From a checkpoint of a small transformer trained on Wikipedia: 10 heads of 32 (5 for keys and values), MLP 1088 SwiGLU.
Each number is 128 + 32 x the weight over the matrix's rms, rounded and kept within 0 to 255. Layers, rows and columns count from 0. Numbers have three digits each.

# layer 7 MLP up, 1088x320, rms 0.269, rows 996-1053, columns 160-239
097167114053133103141145203125122086108153097193127120133174122127120094128162200113124204135156149102112153127123159166150105194144167144151149130120084133172092160164171135104141103141151136117137139104132106129084139119171122152142167166
145145089042112132143163119097213143157161124107078132197096126138068168094118108135127137080125128136125131107144132140090137111122200123140127145080139106092129145200149175144105105077120130166079111118064117110168112140161115149091116153
104099069130075075138164152104139159107072182111179158182164114098169160158171161144063086160165105117110153147123161134158145174144168122096130095151151059119124125139178154105090102136107145172069154132135093108080098129154142116140164150
110165154142118150144139070128187125110098114178115148134204206161020116126141117113155108116116165185132164137101156123076148104160100131096114138151143120142154085170096116178152109120064158139055092150138160134122127186123111080107131153
124113116131168109106126164129188135178182156150142141117137137129085070101140176117109153111130159079119125128131132097139153179101107168107136157105149159128143170088157147097114125178080068131171180132118118094122177088110091167173138136
082184069170140132134125158122144145079075126103197152118128165144130167158131129136148113119120143144114130128094137139145104111127146093119099064161140155146123041147135124131162083122114170166142139112126184094128158152143154094123159081
063105116144095074131122072143109128124161094167170108169155057130125120142166133139191142101091159106080140145170091121123185122063122116157133106162139116113227107097102144104117140107112144196099117068142145110172110155164117086127102147
146045125134115178114157148156041115128175135144129147091132116126122170109121094091085095219067141104139099090090145136147137112139108097110149073155114103102135108040129108130159121103101137128133124044096136106108167121082157112150069129
143144123085159138081127160106158138168104157139125174125163153109127101159138215060109126091092118171125131150162119121174113143106075106112108105169141155123043242112139166110144123140147119110156148156139122128150132081167063150076112170
111128154073132116080110132131172137132110075135062147140142125095119160094124117116124111139118109165151119170161168129080183140153181123055096118117130118116148122153134056104116071116110146092133116123203117090130106123118083083141093132
087187167166165156144083074095164133097056173099116140090093132121076156093108136120152172184207091096193119159153106139130124169124114144155147093140142043056125156089140119099176181158189211056124100080161113139143121163117158125137169169
157084145148168124182091132173090125126104146141122098124166174117141182127136107131096122110095117176089080137103101147146106135143135067086107106123142162136104125136198103156121153112105111153111173083149103181108147151146175184140135107
144096122102153118138130154101126081098120147151133080094187154095156146132155137165141113145098113103110064079134150119132087125088149131140135112125144120156073110061085087108164126127105072104159143148128136154031211154118112146141074053
105094092128114141098063115167129071126069141170162100117117132097099160124147121076140135139147110175180178163104127181201116089119109104101113130117159156148088095118183032136135134101130143147142079082173158111161088139185174104132102138
125157120132091121158080115121163103169061214100080150134148134159144171068093139097132111096120055098140088143070141167124123135085067158129151089165139112154127147128118126046062107120104163213112130156120079103126092105142124114140162109
109202061175196098128092117084110087128091126098117137110220110138103107100160167099148094135112162154220094167115145133183162142183121087100120152108150103185135107133175105118084142107125046118179135136131093109083130180096113150117135189
150178097085054147129128121107073164131143130153137174155107141147095122089111153202145119133126150100129042145138185094096131184114163122129182150138144170153095066150179098141163162127122098121156099110156144191210178105088145135119159084
125155157103145106111137107126063130142088129079153134197115121187125110096106120123136140043106108167122139112142096123132087124113157102070073073134165110120103176109123174119123146153131108168141157131127148146142114162154144155134047139
104169109127095112145170144142119122120122095100130150094138125183154129096122092130137081098136089097120146120114107184153108134111110152094129204175129079147129172108146090137180108172084116161171124147133136120131129107126153118097141134
209091133120147047101112086113128113185139123171116134174112142084147123061113084144160183160106136116155122124130157128164145114142054105136147100111142170154144107085138076091187187131124188136133091111122180113214152130094176187210103131
121078098113100104181124136121149115054166138130174105147125121118112125131156123069100157120163116180103167144121148114116081190149080124175190088123161175088137140147131141169114095146186109122122161057119123093176155114109127132189159148
151106097123112103128058159128138104106088139085145099128182124155096129206119089145134136142106094163110126154103114092134135100085110135091142145079148109127117137109144124117124131096140115101126121146121126070146078165147117134098103108
170078181129092109083187173094118093157127115161131101102107101108132079177111154146201058109071086180085076155098128171154187096220173139126128114225161087048115137106173117096087112126202100143146108093067106133116083129104141110108153088
050100133024087209178073123111164205180124097144035150143107159132154121134114108144065086165095108130104176117090119087114104140121131125076105158172163182119117106146182121135136073095108138143139096093134091162157130096147147127176095096
161060127091116105134103086110072092127156079233080164088231097104194151123103195104243145132162132129128147132177159140115137195179120171078130146135099160145094142169199119124110147071085152193106108152117154102099120095100131159089198134
039095168097098082141095166124121098121144101129094127133107125152167103189118073128163114070128172081120083114121184165109124157171132138142136143132088098135164175089078145151115075139212114126088199136137149125125168143101067185073109163
186096091134115168119066108102077142139116105163062079122120160111114085137152152160120144164138142148115129154043119113187149156116112123124070179128099140149115148148155085152080116118155111071138125119126129137152162127165092159137086156
092103138105135015078113099053106118136107091056072190221131170160106108066151135126124097083164089084134097130113112101171141162165119081243157099121123097100158116069128111121132103100085177123132069154061139160138181133174160090139152144
117086103182043116123120182125126152080151144118143048174074122128148142157142130108083188158177185168099145144099161113135124142128085188049128109139091154159199152143148104097151126147108160093070141139150089104113168149166132129129183180
166114124087078171172128135183079143128132153143136075190129166110156100141143105077092166108127132117142148131144153118083149132095106142170145156148140150109179119115103124145108098085130134160102172070072130105145116121141194164187169070
092110135104137116125123102133133125132088121133049170213102100103093130095139172100153155072142100116170110185113172119165205152130116149165168156072125118135168112116171122139146116117108146131153103143096145177094143187101129102118127141
168158208164135091059144149107117125074121124114095174137108100105142111088136107112161133204146176090151143152079108105139120076140086100128103161100147170105167119136127101158123161059054172145133084120151132165175061147131141136158199134
191148223188160172117155145119124131182152205168077189158100129163117147142086143144112148095183163121084112114127130149095124164100150147099143109045118156106112119116125130105074147086128115060150168090147111124136147171095080101128103161
094168100132116143123155112153119103131099054155134184033105159191113098172131127118124129080141106088167091106127199165135177164152149183148136179124165075186137145160144133118179093108114154098131144113169160089141100117183031109105181156
142135078098110137119146154167144164099120133105055089165107095085168138120124092129095141162162118087131114159145159144171083199151165127134151083138153178100094110161113171148131142189114094165142158107138101111148172153132127134120180141
122119165154183169116171116176084136127068146179120119108141166137076119104082087081127131175135059175160068153147138118108175133122083154088122138115143131129124138076138139131170103161110110099106091103160077054183101103208119142169122151
087175152100168136095116117174107111088114179109174119147097111153122195069118084137113179182166089147150121127083125087170178110122090163119160136137123210137132062127176123057087189117074178149136140159166128124143122093043082142054119142
083157177139164207136146050144161171151133136095140102147087119045117143097214120089139155147131111137089075089151128118110130078150139148109175140099081157123145141177124151163164081112137130117103125120143097114144053130144156134152113125
144171097217102154079118094188138168121163129083134145150081123045065127126039132071136168104094083134130097073110139115091160217151118191102150148090098144130128120149204107168128107153137146086125105166103087160074115124100096109123146121
128137122104140129163131142084165184131145087144084150126098129131124076103136139101107131178132146140123120076174149097180181162068155095166139120151167135145085135136119177081126209120177156102164118129158125157101115156051164150166092147
124152128082058094162099119131113118155112105167164097110140151125188138125136101083108130123110101108105105160142160117122164108110118176141158122095169084131155171159163179184157097115116127168097088123169165108146134120070105133167132125
141130163134170077131171073124090143168138108143125052135194097107164140055155157078125099142099144158170083146054153094159141103121110084167133152130141084171159139206137130155187143116095127164158114113096109132198175178172135122166139121
093089137134175125115101129132117129161108183096091088144110141130154159122177135134117178109127073147120161133122186127181187134124115165161122147127154127154116125155110159163155154087116111120132144088098104129152114117158129155096128148
136116143149153085094164129141131128134070136124173133149176148094102184160137151181116097154132182136122094171118162129108141107157135180105151112143090122103124125113141101163138098156151106103110122144100167077102128123112097080120108072
065156117112157161110173132131097188144153136095141170133130122118086137105136124126188119160151159135184145104106123101148171078128139138062125144131149131125090098107143163094082093105096093086117110085107136117120164095148134134150128071
132154166167144113191056074115139137137126182159152081098104109171106099160137141188134112092114146102206095134137146162127106175087132098165150110077137122100092109150059111161170120103132140103165139154091155127108111125137215179159204199
174159069070065156141106091135129211133101102067140159116169145146157124101109117122097116088108113108103107101141103120050125149165119134120118105146140154100114173120183190144145092147144117052134085119094109156143135088114135117157134094
106164227140108108120149187122130133124148159099140130113075102075146183101108079092144222170161108062143130113156182115083139102114136104099130069173113149075096135118094143128125080086107093183122123137181150080154134158144129102134112119
141103136102113072055138141124147112156093167132068132121178149169134092150135194114101130082150126173143077117084101127124096135055138089107177107104135126147157102141111110104086121152135149143134229123086135119099112189150147135149116096
104152135143163147107098134130131128144120135124119113127105071123105092112127160136154176226185118106170118098153133131159072141093120128136161103152135127139113115162124109144138108101145107186124065134102111066177051156101132164103147151
133104175224099086124155150154103112141161098131071161119149142138086137161123176092156102112142084110069174081130163148107134138166108137158117109103120184108166081097102126135149089093157129127162128039148123148165179179127161163165151176
093161075153091115091130166123147074073101171078112097067151072072179137126116163136119132086130192179141200126137179112112137154127099149080166165121082065107161087134174109155114080082109084150108139130138177132188208166111181101068119182
133112105111162117139141146114158174141138141118187131131098156035093223154174198076120102138172087102160096131077121132109094125123114094118163091151165184103117108136129128080174089127149142127139155090147140158089175080117168160151151163
156063135161130119137181115118141115113132123170171050124175133089145148114101128140165113163154089067145115110096089135130130117156080103135168096098191120145152108091090109117134131157175110162167098141120075167115103082066194155147120098
142099191174139180129127137157059106096183105163152093163122133138129097132119141150157094086119103127142097160157145094112171063116159131123124112112175142082111133115121122135130159084114135163163097148145093144148145151163205122089134129
141129091060106151132113145163164166135121114148174153143133136157111135165120097116166136108083138185082200110141068090157147142078184133078116142137103143118116096105113080122151139120166145054183139128063129113164155079042117144155118125
143150086141157088144108071167117138148188159105058107069172134032112091135109204137149156161088103043150081170115147117166145158183118092091162102134103138143120119091151187125156085162150156147135197148144070103114122158176083074185205130
154111122146175137079177086158146191133151118128141095104118144136129106119133158127147193181161189131139129121126153144160148112138118103149140143142154074125169150115144123138172123147094109105097118179137167123087165092087097124161107205
# layer 7 MLP down (transposed), 1088x320, rms 0.112, rows 996-1053, columns 160-239
146136147152153114172133106104112141086113116092065136169105170093122149166128101090157166192147081120134137115124123096187204157153115167165079129161119113129101188185149138094121197121080122124230126132201184151135082143103108126163107135
152182169134120119182145102162104100096101133097161118181119139142161142069139144121118090162142098176167130103126123098131141165143139053118094105061124092092123102168155202177086059092124110169147166168108131113095114075120129097166093182
148119124095188099116113100155077195103159157135124097169170124128170038128145077164118106121096125100129078114147122119140134117145088130122105151179137141094163135069102226091136107160137092148100160128093160083141159125179131136149160093
064126139239121145139132144164182070115072103077124131154174135110136166167090155109173093162101147167109167158152135083133116112106118097116086149159103123181083050159167140138164173066070099101111128144178149136105162147107093123097192090
158102138160119162112086115120123137128098083163144164178155084108102195097125139150117128148081123217157123111106147173139084143184152135140127130157130139126125179136091143147135126091132133122112137133155200113135087143138124095123096133
125081153151086114148135119122147148153057123089127114158153173142117113125120133142110152077109124147143092120211109061125124161099129085162149131085123070154183116178129127143146111148083112118131111135125140128130117208170111130145111139
028150105147134098097168144130090137144156106132137127117126113185124117147124118197176108117159109139088103163115119142183107100173107093095135097097123103126142089145140150095112139138113122100176135161146142112141087106116163130090129165
203105149112144139118136109150131139140132140073147065122136162125137126143161141122102163191091160139171158157104114111148148078125186121114159144126117103056178149117069084133107077140092140145076099191090095109155138110157151135171071155
122171101142122122053049144142155135167186181177090113120127152168036141206078135177142187157156147102103163106125138137121094133183142156105144127117098097149138122125134140149108159165151121104125102087081167138089186137160147135173149127
117093093098115123152073109129136177217169187102096158126138166125055117111122097146164130058147103114093140138091205145157114079145127120113149085149098126137179129109110157102106098084116127126077113087180128106160138103179096135106163114
075099121139135111122083091105156070130139112149103121152102185104093180087108068175093180123182102159123162116136118138106120171167151139138185104182120035135113146119023077107122086172166150052113147088142137176160130049129094094066161157
075142146108111147170157112081086085058117133139125098099156099129156101069111106173154080128163093079182154141098142159114093169149156128174116137169138098177145115175139112125153083153174174133165091086089168160171174109151076144094139165
194174097131144108184118117130144126074153125132130089073138138083171101136168149125142164119151182110084151149120050181153072137118114138117137119110154098125150110131046099098161187138139139071131179153105126141095095181134120158157126108
119115092124124144061106125104090150167096117219148110105086091135119086104082092103038138091178140121154088147140103134112142127093143157125163134114183178136080134134131132128139107064200174114145132091137171077098149135119124135104028134
135099114140113100131152123104142126114139110128094148134090158088146064079124081159178129093099109109116134143066129172148097150077081171116159093111110065161153101127161163164076106083116092090137133151151113088099135105132115073090182100
083073161137167160172135068147120098126132124143156152203119167125095112153102104100084148151111132130150132080112176163083099165127094112144067184125086117171144140131131122138118184149122129141107120100104168123142122152147132069113065153
160160163154132047078111141058112094150143090111152155134099155159156169175112125130142159152145143163128064096162139148078098139150077110199127146182134096140166126118145141092159127199113146055080138090113135132112085082055174055128140150
104096110090145135116099165119122120100175123076152139138118108146096106135115176173159110167121134117084128122090075038131107114150135164129084121109147140112164197057113209091107109124160142170182127070111146113092135107088166159142043106
159083139120115077159139090152118159122150141127111120102131130137167158190142082090125116117089086105118141096111079076086162140143134133155152113097135136137094133097153144162093141133076040150082082132130149178159112109154141135130219161
117105068144097153109146155102135090097098122099065089163113066138126144127144197166087101157166156094124103105127116145118141082144146141163175186110106156153176090099171105158083096148071141141204091162154133117150122137134098134136114102
108141175091159134155080132116096142136108140188106088094159100090070055092113097122150164134123105124129088126145133098070118145118077158199188165099108128166151071123147170094145094108186129084134099139172078123127135142100139123109099123
143113088153098161155126100112110100154097139132098140155110137179126116143098102119136120117170159101113108140121122120152115105139095086142104120108142155143138085122136095151105092147166158123120156111129126127100121144158162115159127115
116085119194116147188132123123180113155152070045099079174104143158156093121127141155104152109089125145049133062134149172151178106224140092128158158092123087053117201097042042184133077207151072152095093130205136149125110132092081107127094113
134141099111107150140140132159054145104088206124063127147150194117112135125159090174095107113152185101054125177142135104111082129135151085129143119163189155149125127173143105081101100116107121099186087153149092121151079121135147122133163118
177032080075183129064130088090093164183134103155130138133135128130099063162138110167168131056127174097077147095177152100092109132165161096055101088207123155121112044112156074157121089092175099114106081083053150154069124110164151144131158190
153163145124121042144130148093185101131162112126137135158104063124170115168066093163111109130167135136189124126174196175130117111138135100099088170116118200157123132141115149141124183144103154130175163117141164169137129105087125162112101104
077132093127128083137131151107129152098116028097178146148139102066138155165080165102101153151114175119171196113092140127144089133052146114139134139108154106157130121100163138102141132123092142118118132185119079140186079078148115153133106164
070112171102116115078157096148143202187159135188094115077216088151129107110159131139120101099141110106095120090098102088161137093103134125117144139109180148036070081119115120116159133183129115133119164161057161178109175138152148109124086154
120127161108159194114083082067092144113138131116113117176105139072179102169112156161111147160143159126130142161119129135155155146216118094126110136106096117095134094154083111082115175117110123142156174127155145174090089174128114126149173145
131154074122108135101174136131093105134122142137119106101126126149109131138127153104081096088172153132140055104100155120128130117143115171180157161164078132110136142152148120114138133140158148095090188164119108115093095147197121120075137191
134141143134141108108120146071084116119136134128120117141141153203129125201121109037156118164115115087141088133110117119112161145107162146188110112073125149082096147188087106168086135125127108083126174098151127097206117120105140106116112140
156137143122147124119199118151105192110106200161128081120139071136134127130142133086217112158143082139202110110188079092137151149148169090152148131124103128065114139175122155105145133214169140096177060060109089173146130124147135150124109140
137125133164082147140146073095144098151166142164097138116116120196120169129109152089164120146114118172108135171121092096155111137107155167191139091126087131129197186100148123091176139174194141144131104138079117121117127165139121115168158103
157089092161184181104130122157117124131216090197151186071135118160115167087113102101138147049151112132084108159161094139147214154161146144118129092149148101140114125152129136142154114088118154080177119157100202125117079108177059158104173127
116137144160108146081156127151096123146136136175109108109120108096155102111117129139092169133143131081126206136086124107154103159025126148146074106137115107138153134094142081140142122090162112159091099103166096151146081108178059117132067151
150108125122160106083154158177163109131085086135124174149175132097120106151103102112122117122166148123096108133096081127125106166202110088231098086090127168197121154097113080123160112150088035137102129134111115108133095154206151103163207139
104115149170142070168088120153130151141057093085113163130115146136193197110146116106130141141122114130122146155081156106053160188114116138133143117140163101155139168118124055119126134133088176085143090114145091166105154173089150107097154133
117131134103173146188140160141152148098194158167105104151155133163189087108082138174069096118077134120077174123187167113105167181113116173176103071152125105120153179184147143082144160134144114104136144109132172120118127152117118138188172149
136178099160135082107068070177145080103128138124166105164141107037061101143139074129105250080129086154160111131177152153099163215189104122114141127138088129091065102083179129132140119160079188172090137172117137189156153103089146136098096124
112138168070118149221122152137182073153166093153188137168150132136154114164153168119166127130103120188105136093154116105151162121115173150117162104152176162157126170156142161102119130159093156111137136117171102094184116133144134137174119183
146141161092190149152115065123169083113191132133137141141177124188130107131178116102099133144171108069196125098207077219135139106118138127143156101127166095181112113122100142082103096116170143123100117140086178119162109143117129128063102159
170140120139110135122109170096146117111154143178111139186126132151168172172131161071202084134103103103118122122201125113140175130129147052195214110138163050149137172119150166131171145161104132104205156183102132115116154099112140146102165137
133165140177132138152160143123031097053148089105142095108123087144136103130102123180102114096131144086119178129153137145117153141170127081131144067207132126138045088124155135122087096135097113148126105085151128153149134111099176110143121121
125135117127127198145130139099131093116116148140155139176154130128151122134142117104074088125085145084120129169115113130081141120120097117102120160097111169157149120128132138097115129139156152077108098126178160070142102180151087154103144134
124193118093176139084115156143145118030181203109165101103096092126111160143064136088153154098105100136154105097174168180170122128166092157160095076107134101087120173152157098117159075149142128132159178144139152140160167154130094112110081131
147130179151136088122089076081124145099105065152190177183147092180126134076122108171146122169096169088115140160139166151120107128150141128144115164104089127077069118140069145140089115142076168089117147166133139108151076085141185115128157141
098150103121114113102181126192159118211122095079125099114110134112127111102192076157109116125140100119132159130117072100104190149115091121170154099186160165113134154121163090182150200144152128052169105073140130152115144117124088141068131135
178171131079123098127145195087132101108186147111187128107085102120135077161101106110172170100179093139105187132157158110103124088104088162053129179075138140107158109104147108124140177080079129130125097102080131085177099168162163115096140085
121110156071158130116157143151148149119107141112149106101122140169126114191140121148125130096122094126167142134066131103052120085062111066097099140068098123172160152150094081125083127121102127097122116176121120148119145164165126121136160159
127134091114119104113120108129127187111077090138116191053094121127149172107153166143115160073182150142153158099174148157123154150153186157105159125158119134144151106119133101122126200095084137161115146148094126186098141130145115127127131150
108083119132130123150126110100129131109043182166178159151113140122184093117080113073112104134105174169156110125129156130100086203126143139124139065134129083116129153088213091120130114128148116162103152137081119108133221138146130134124083107
109140075110129123205126092181132031156069121078144142087130128140138159135056231151163146147136146158105167153078132092152114146148159080135154161126111122152157121150096115090108137083152138123068111141115122113143152152109162130132097192
129131137169088113147110073114133124138102129131040116074073160051165176144136096087131136164112120138092146154126116173124123183166109107064111084125079154098128124200092171125092179105145110116113128147087157159106107107146199151122114069
162096128173126118141166119249056155122128180122147135158129175096087126142172167140086131085130100082101120088133167080148134130152160150120174087106103146101127048115135122145108144157122080178077108182173174133080097147112169121134145190
114157128116146146169150114131122134188070114171152151146083111115113090085060104131142179094188121104115085066117148155131103151118151126181151133110134136129152103146138151177182104124093167153046151114141102160090096131120103205165165179
088146111062099135077111157188086141095111123165132153125170120167133099119134104082091136095144156152100165103110112178110139124098129112095129164140139163126160152091149150132101163108159174108103092167134135081117185124078105095148119112
118164107166157131132099102134078169202115160107093073155089140130169076149129146070186081142116127127082067158104158159179124106168094126137188134123118140069157135155147107108112107062114112081181095142156127143138135118098109118160101139
126133164185156080180132131156110096107185093119096109070115076118167093156127090125123113172106158142139169120164162127149158138108112124054169123113156132126116117139150079134096058151150156153126129104130174185115081142100104177111127098
# layer 7 MLP gate, 1088x320, rms 0.252, rows 997-1053, columns 160-239
102208059203157066113095109122120139132157132160113191153086118168109147119146130131137129104120134124044105114125101117062169113137118154170135112106099095163205155067055124183135168139122157166170122123149173141142129185139139123109156124
108131109127134121162167105089125133104159088103094143131204176116185086128095132158138098083152129084162138160188111132117123073116145144148165085217166186167130087142148192153106144162123121136108097186173134108120174125081126110121109132
130134195058087098108126127081148117061170175070106119118079128133190102107153171163162129121099093128093168073190055138186129135113109073097117205075116125158163136168139112091124164167132150147190080079079117117124181064123114073102089191
134169066140138125138132078092165091120148098123147117162117218124134155179125140107119122114192173217143132133076087161096076080125115078115077142033126132108106137112111108181131091088150163126149120071125177126095139167054101088113139112
118126173099119149135164199111100132118132096105128134073146177106140132079150102178117167114145140146151123128154156157113113158083104148130164161147147097140194070134155124126150103153071088113095074156107151185064079058195137186093131101
114129120119156095115098134127122155151097135083103128141158118171115150076186099130162124152145138102119140072126127107076091076146147129111100152130132115102126110139147099093108107030132125104130074127100133129235062092103127128099149132
077156087169094170063116167091094127098128072131098137173173132110144150121150108134148157170095161184136109117091146212121136120175140117167115124169158118103104117141129134143169145130173099096130131126125074168111158120155082101130108148
081196149114107113137137099104199076104151118087076100068172133139104133172062159067061147175099125169106165101125158159144191173165116135101137163137128130150071174119061128124152213122109133128105123076168149090130155128179131138115134168
088168160114097144198116121139120171165119111091048134110125112113078116120100066138159131169134109169135104131079175158108125167152100132163137107100053119118129148146111120139095084089133094116082158083156071075146106194130132086168077087
154157073154084096138129113162150123185189124148102098150105066132169127118133122114122088130109127163165067080136142170091086094056142180150144151159109097153109129094123130146104120096100162123181122153047172136134092101101118121130132134
149173089172079132113171187129093148161099141128113055123115103083104143112109140109135092179123111125092157139098098126134157109118097136140149068104148117182146140150100177195110155097140076094096092172087166141127156081120150171136078166
091124133114116121165155153098162104155149099146127169129098113144094126172080115146133077097132090187044156055128119130164167070123081111146069153115123115115101126095127105107070143084105165146180118125098141128160128154122129111141143150
055119178122117127105148079137093215128123116092086135111124107129136088193172094162091122080165158135162090097062196128127122096123125099136151092125154165178091112163145130130117097108119091097137099149081125128117197147165156121142110131
179126069063160101167140215163147128124151116175166149058144094082089151157114132170089138138106167119138183116150179083147123139096160115127136092165164182166135187077090147094116113177076168143135210158110145179206089070134140171181179073
153087167136118131139151182097176195114143129167150110182099167162159149097147116157147090115151131130099112149116189133096099140150111118192112126096143084161102145098189100118147112153181118130128085125143060098168103119104093130100147137
132101174136201123138166147155102115070104144106076116156103153122177147141140110082141128130126089123130110143146123177180165087150155147190139108102136158116192193135077170144114112119175136156182141102122132158131117121166083170130098063
157133114112119147195095147120183093184119104103155122058132121163157117131149132126143162116136102176108118095143138143152102150185072100120131161122123105089128171141124137193169121080100120115132123147156153170090060118133177139080137131
116109119148129124115157119141144117160154138132141124089145105147169176176097093116156107112129096130136179102117079148164112137132130180166133147125179120150162119142115123105135164154126104144146102141132132134144103103137136183128160162
147157102114141131153176139168134116112119015080144128119153150175128160197100181147143135138168114220129097204136066108142099094145142117111149151107096134142155151136069160144131145125146145085103183111124117156129068149112129151161097079
117122112101084121098099108198132109086204079169115138110142075157102126134091167123115171138144183148183138098116115122141142149156131144217236112083165162194144132112138051071100064118113097097156113126107133082140157077077185108140127139
083063138119118103127094119123064085108124161135144182111114128089063098140089142134097138141135140114153102150077118098177099137148146149132078124093081098104099122108126153105186190103147103057131064138080128140136125081144144105097174116
119185153114185115116092171161115079066147123144087178093134177166155115170062093087164156138060145164177151163096154131151077129117097148100125169079110118199107102179120165110076126080087128091173140115105116161129121145154185081190152074
152081153190176069129113172121078126085185164093173099195109100192140089151174145106221116135151141083104161139126156106123142090129153158154125174175129063118171129137081142105119187170117088118116131164135139114122137203118160108169143156
121077114092173043131214155124088187122116164169082122141158117172214169134144122147145108110140141106121105070098155112080187155151154150154115108118148115120171179122049146122039113110073194115147132108067170099155079132163109131103103115
146095177063136207132122071148148138121126124133133137168157160095149164136131155153158125128113098133126081078125153113164148121099134142113122175099108129130085155160094128145157165102118149121141127109102079061183123151173173153134122147
123155136131099188178157140152144119094114109097123111128067094171088122166087112107130103132126133131167066091090157092134141071199157132114135087116145141160163165117131146087152184154080134142111186107077135112161059103163167085109201109
131134154162112091152056113123088142130101060087182085146130134156175101101121133161210081135116167092129088097179115140146101176150099114130081112112168062148101127145116129180159139179119122147133145164140199124131044130138122152098141083
139119132130077131182158111146139123075163108186105115091080155109108028158111144173159161092183098161100077111117155139154123130153094153041106098106210091125082109101145186174164151110126147130092065145100137153098094087212125140123134170
091111130112075125127212171146155105094133102128137137125091132108062106142142146201233130137108083124184129131140103154074172102122171129097114146179107151120127135126086138076160201190139148122166098099088152137160121087133136113130144127
156130110170112160115142122187065170120107160122169167172111123165150124119126128202150167151065128152155139118155166112109121099134132139149120116135102152106190111074168066109111144104145140117162139178132073182158122145087146186063114211
130121172138101149141140144162146155051099175103146165176119120145150080116069119105101143173123163143153098112129147153128143148138086101060136126135124002128124050068109162085095142111079140042197119088107092194114121131067160102113078067
088081148115082113156113166082139091188128129108134175124097073132090185116123165122153116116096137112143069106122135134067130148108171083111124173121181116140154117150168108147118092143116105099168148160152122123165086142135148128069135117
106169102181112158069102070161132085083125117122146146096076112103156073128115054055155143132128125155099086082136103142114146119152153152127116078083202102143103176143108104151093128104140112147176129077183142123124091149141112142131119122
090118148146073125100149150105103123132137163153141136173128131101164118067139130135166174090145160161118152090143161086161073127157156113123139125151098072127157122145042138137121124141160125129187137152076055102053179125153173132128143185
134171145153136121105102102167126111100171122104117176199145177134138121116188154086107097094140156127177147173103146151093130093129114123080127160162146103142142118096130178182089107129145161085165101064114086114063187175109130113133126113
122141045164108160142148137117153210154135157138159150097154077137148139098119131090097182150118159121099126139124089134137129094154154176153120085121129080149087206123134100198106142121134101135143174119093142051133137130091126140109105118
112094121104138164141074157083148106072154110133143121175083103132088117142105101071150129138065101094143173128156150092106104083084089144131168155163138127152132158106134160074186115125186210078133149143081163146087086107064090133104127153
170222069227129140107119111118137119172091125153174162096126220151182118107106081129112106089143101096092087135141112131099116094153129125138113144116080082167119133157115142176096171155101191148194168147133185115052104121117066154134103131
131142123176117090149159148097147111126130138185115158214047127141116143189122127171062110154134148143105150126112174189126075154145128155096108127091152173161112171147148130196156123067144143139116120150151134166149093119082100136099166154
159133129156095155116157095120141049172198129101181127128119058133118102204117140214151113141180126116114126066134163133139057121151159178136138162097168190131115201122168159104076151161146088143171140196151107162173137075167138115107134143
142141079136142123128133127147207138146153175069095103125145116057104091147085129118099126157081155140137130086071117103081114111133153127130218171145145115155157157171122172147169109167183153075134078149064197140108064133170102177097172099
121100131108091150170072130162152133110066112150144140083102123092090119108126153110125122168092109166105120116141082126159138133118142118129143146145146095142155095085135118143127125182166135126120116147088107161146095148101133111112088151
111089181168089169146097108118144134194130132127124133139181132071129160111134163187138177134172160123107129095150112125130120169097159166137121132132143127124084158127122050049120150134148119141171125093087144166142105159092155119167146122
134166124122072130167106049155115135157148124121131114125169157086106116198088157123116125095059096116088116184165069122076101122086120126120206098119149125164142082163109136120197139149182099157090113177131100099134203086136211171113230165
174084152116068129123165105220069120128112123127105129151085139112141160095124111116134162134131121171088174099132140158096138138071079177086103123087092163132200130108133122076103131126129155096122058167131096080113116182109127129119130137
171149090128147140109177158123128117091112144144117125126146055116137177114171062122152138103131110155174116155158169134127110182120098119119159112143178103126172082109166134153105148086098077142138137102122184124129096137083176122073104104
079110053163072121132108113128055169146144180171067125085160156150123124100148096138116129119089153137102066139150110167117116160140110113172106074142118141195071146109132163201153128112149148094152087094110087133087118107095181128160094095
057139166124156170106106108133088165127134142137147117170073082141118137080156127119109082190143116126117121170111112076104135147098125123139092126145097138121133140149140192138150140097174118099117153181120076043175096127161122154123102123
106086104176159066124132146124116106066146137119142149145136170197149140143132153160115151106156119132063131132120153076128167111100065151141085089136093127075119148161093164152132184091114161055165159184180069133126138134137120148126170112
134121095130117113100125123154061149112116103134094058144092158137115158130123103130129112114101157146114121135179102103120133176124169176130139108097116129141144125190081123157123078139107122075123121130080089096099160138133165167070084097
158147087180132143132097101100179142091103104157151171162117119095101205133155169120137147109098122155090109127131108089105170106172181125145125066178100059162158191098173083170125122154108130119177078154127108103112101064166132167156120061
121176090152142145149200094134103110094118115177143140154164094100160067143104134059090192172077115098145152124114154126137081137111193128172178117167158125161169109068147192119186083119161117117057126095061153159131121088128140176115134104
124120130173203145166184079164051128117186107134190130108153118041152078173156121136097119166145100148104093098135097083122135088152147117080153146160150159185182097183127105160070115136160098149098119170125106131116124116067186153128143153
108192107152115113156109130133065139116135159177129151186135121095145100117128154156141107074185127144127174134074095092130106081136153112142128142134133121109115150122169106161116114103051151122094082216118107051116072126192130103140120071
099090155186170175060134135106142138130126063095160197148167123123111161085118120050134124141097165111160122151167103096120154075138101110102152127113114130091167102067125136105150122104083112131127143151116091224131051146139101141135177163
118171106159108127154114130060115081137104177103098128109140170093139071086127106218195166099164130146103137117090125167130138175093153034034136139102146104149178144139154095132086089134121149182194108159162123115103149101110148142095109162
082109056106141172170100131153131044108131153179142139162134121157161116133139151120094155170100151101123134202135108140130152171103092107090182111156125139159113130146116046187108146169165166125101119099089181128095143161167154150156167102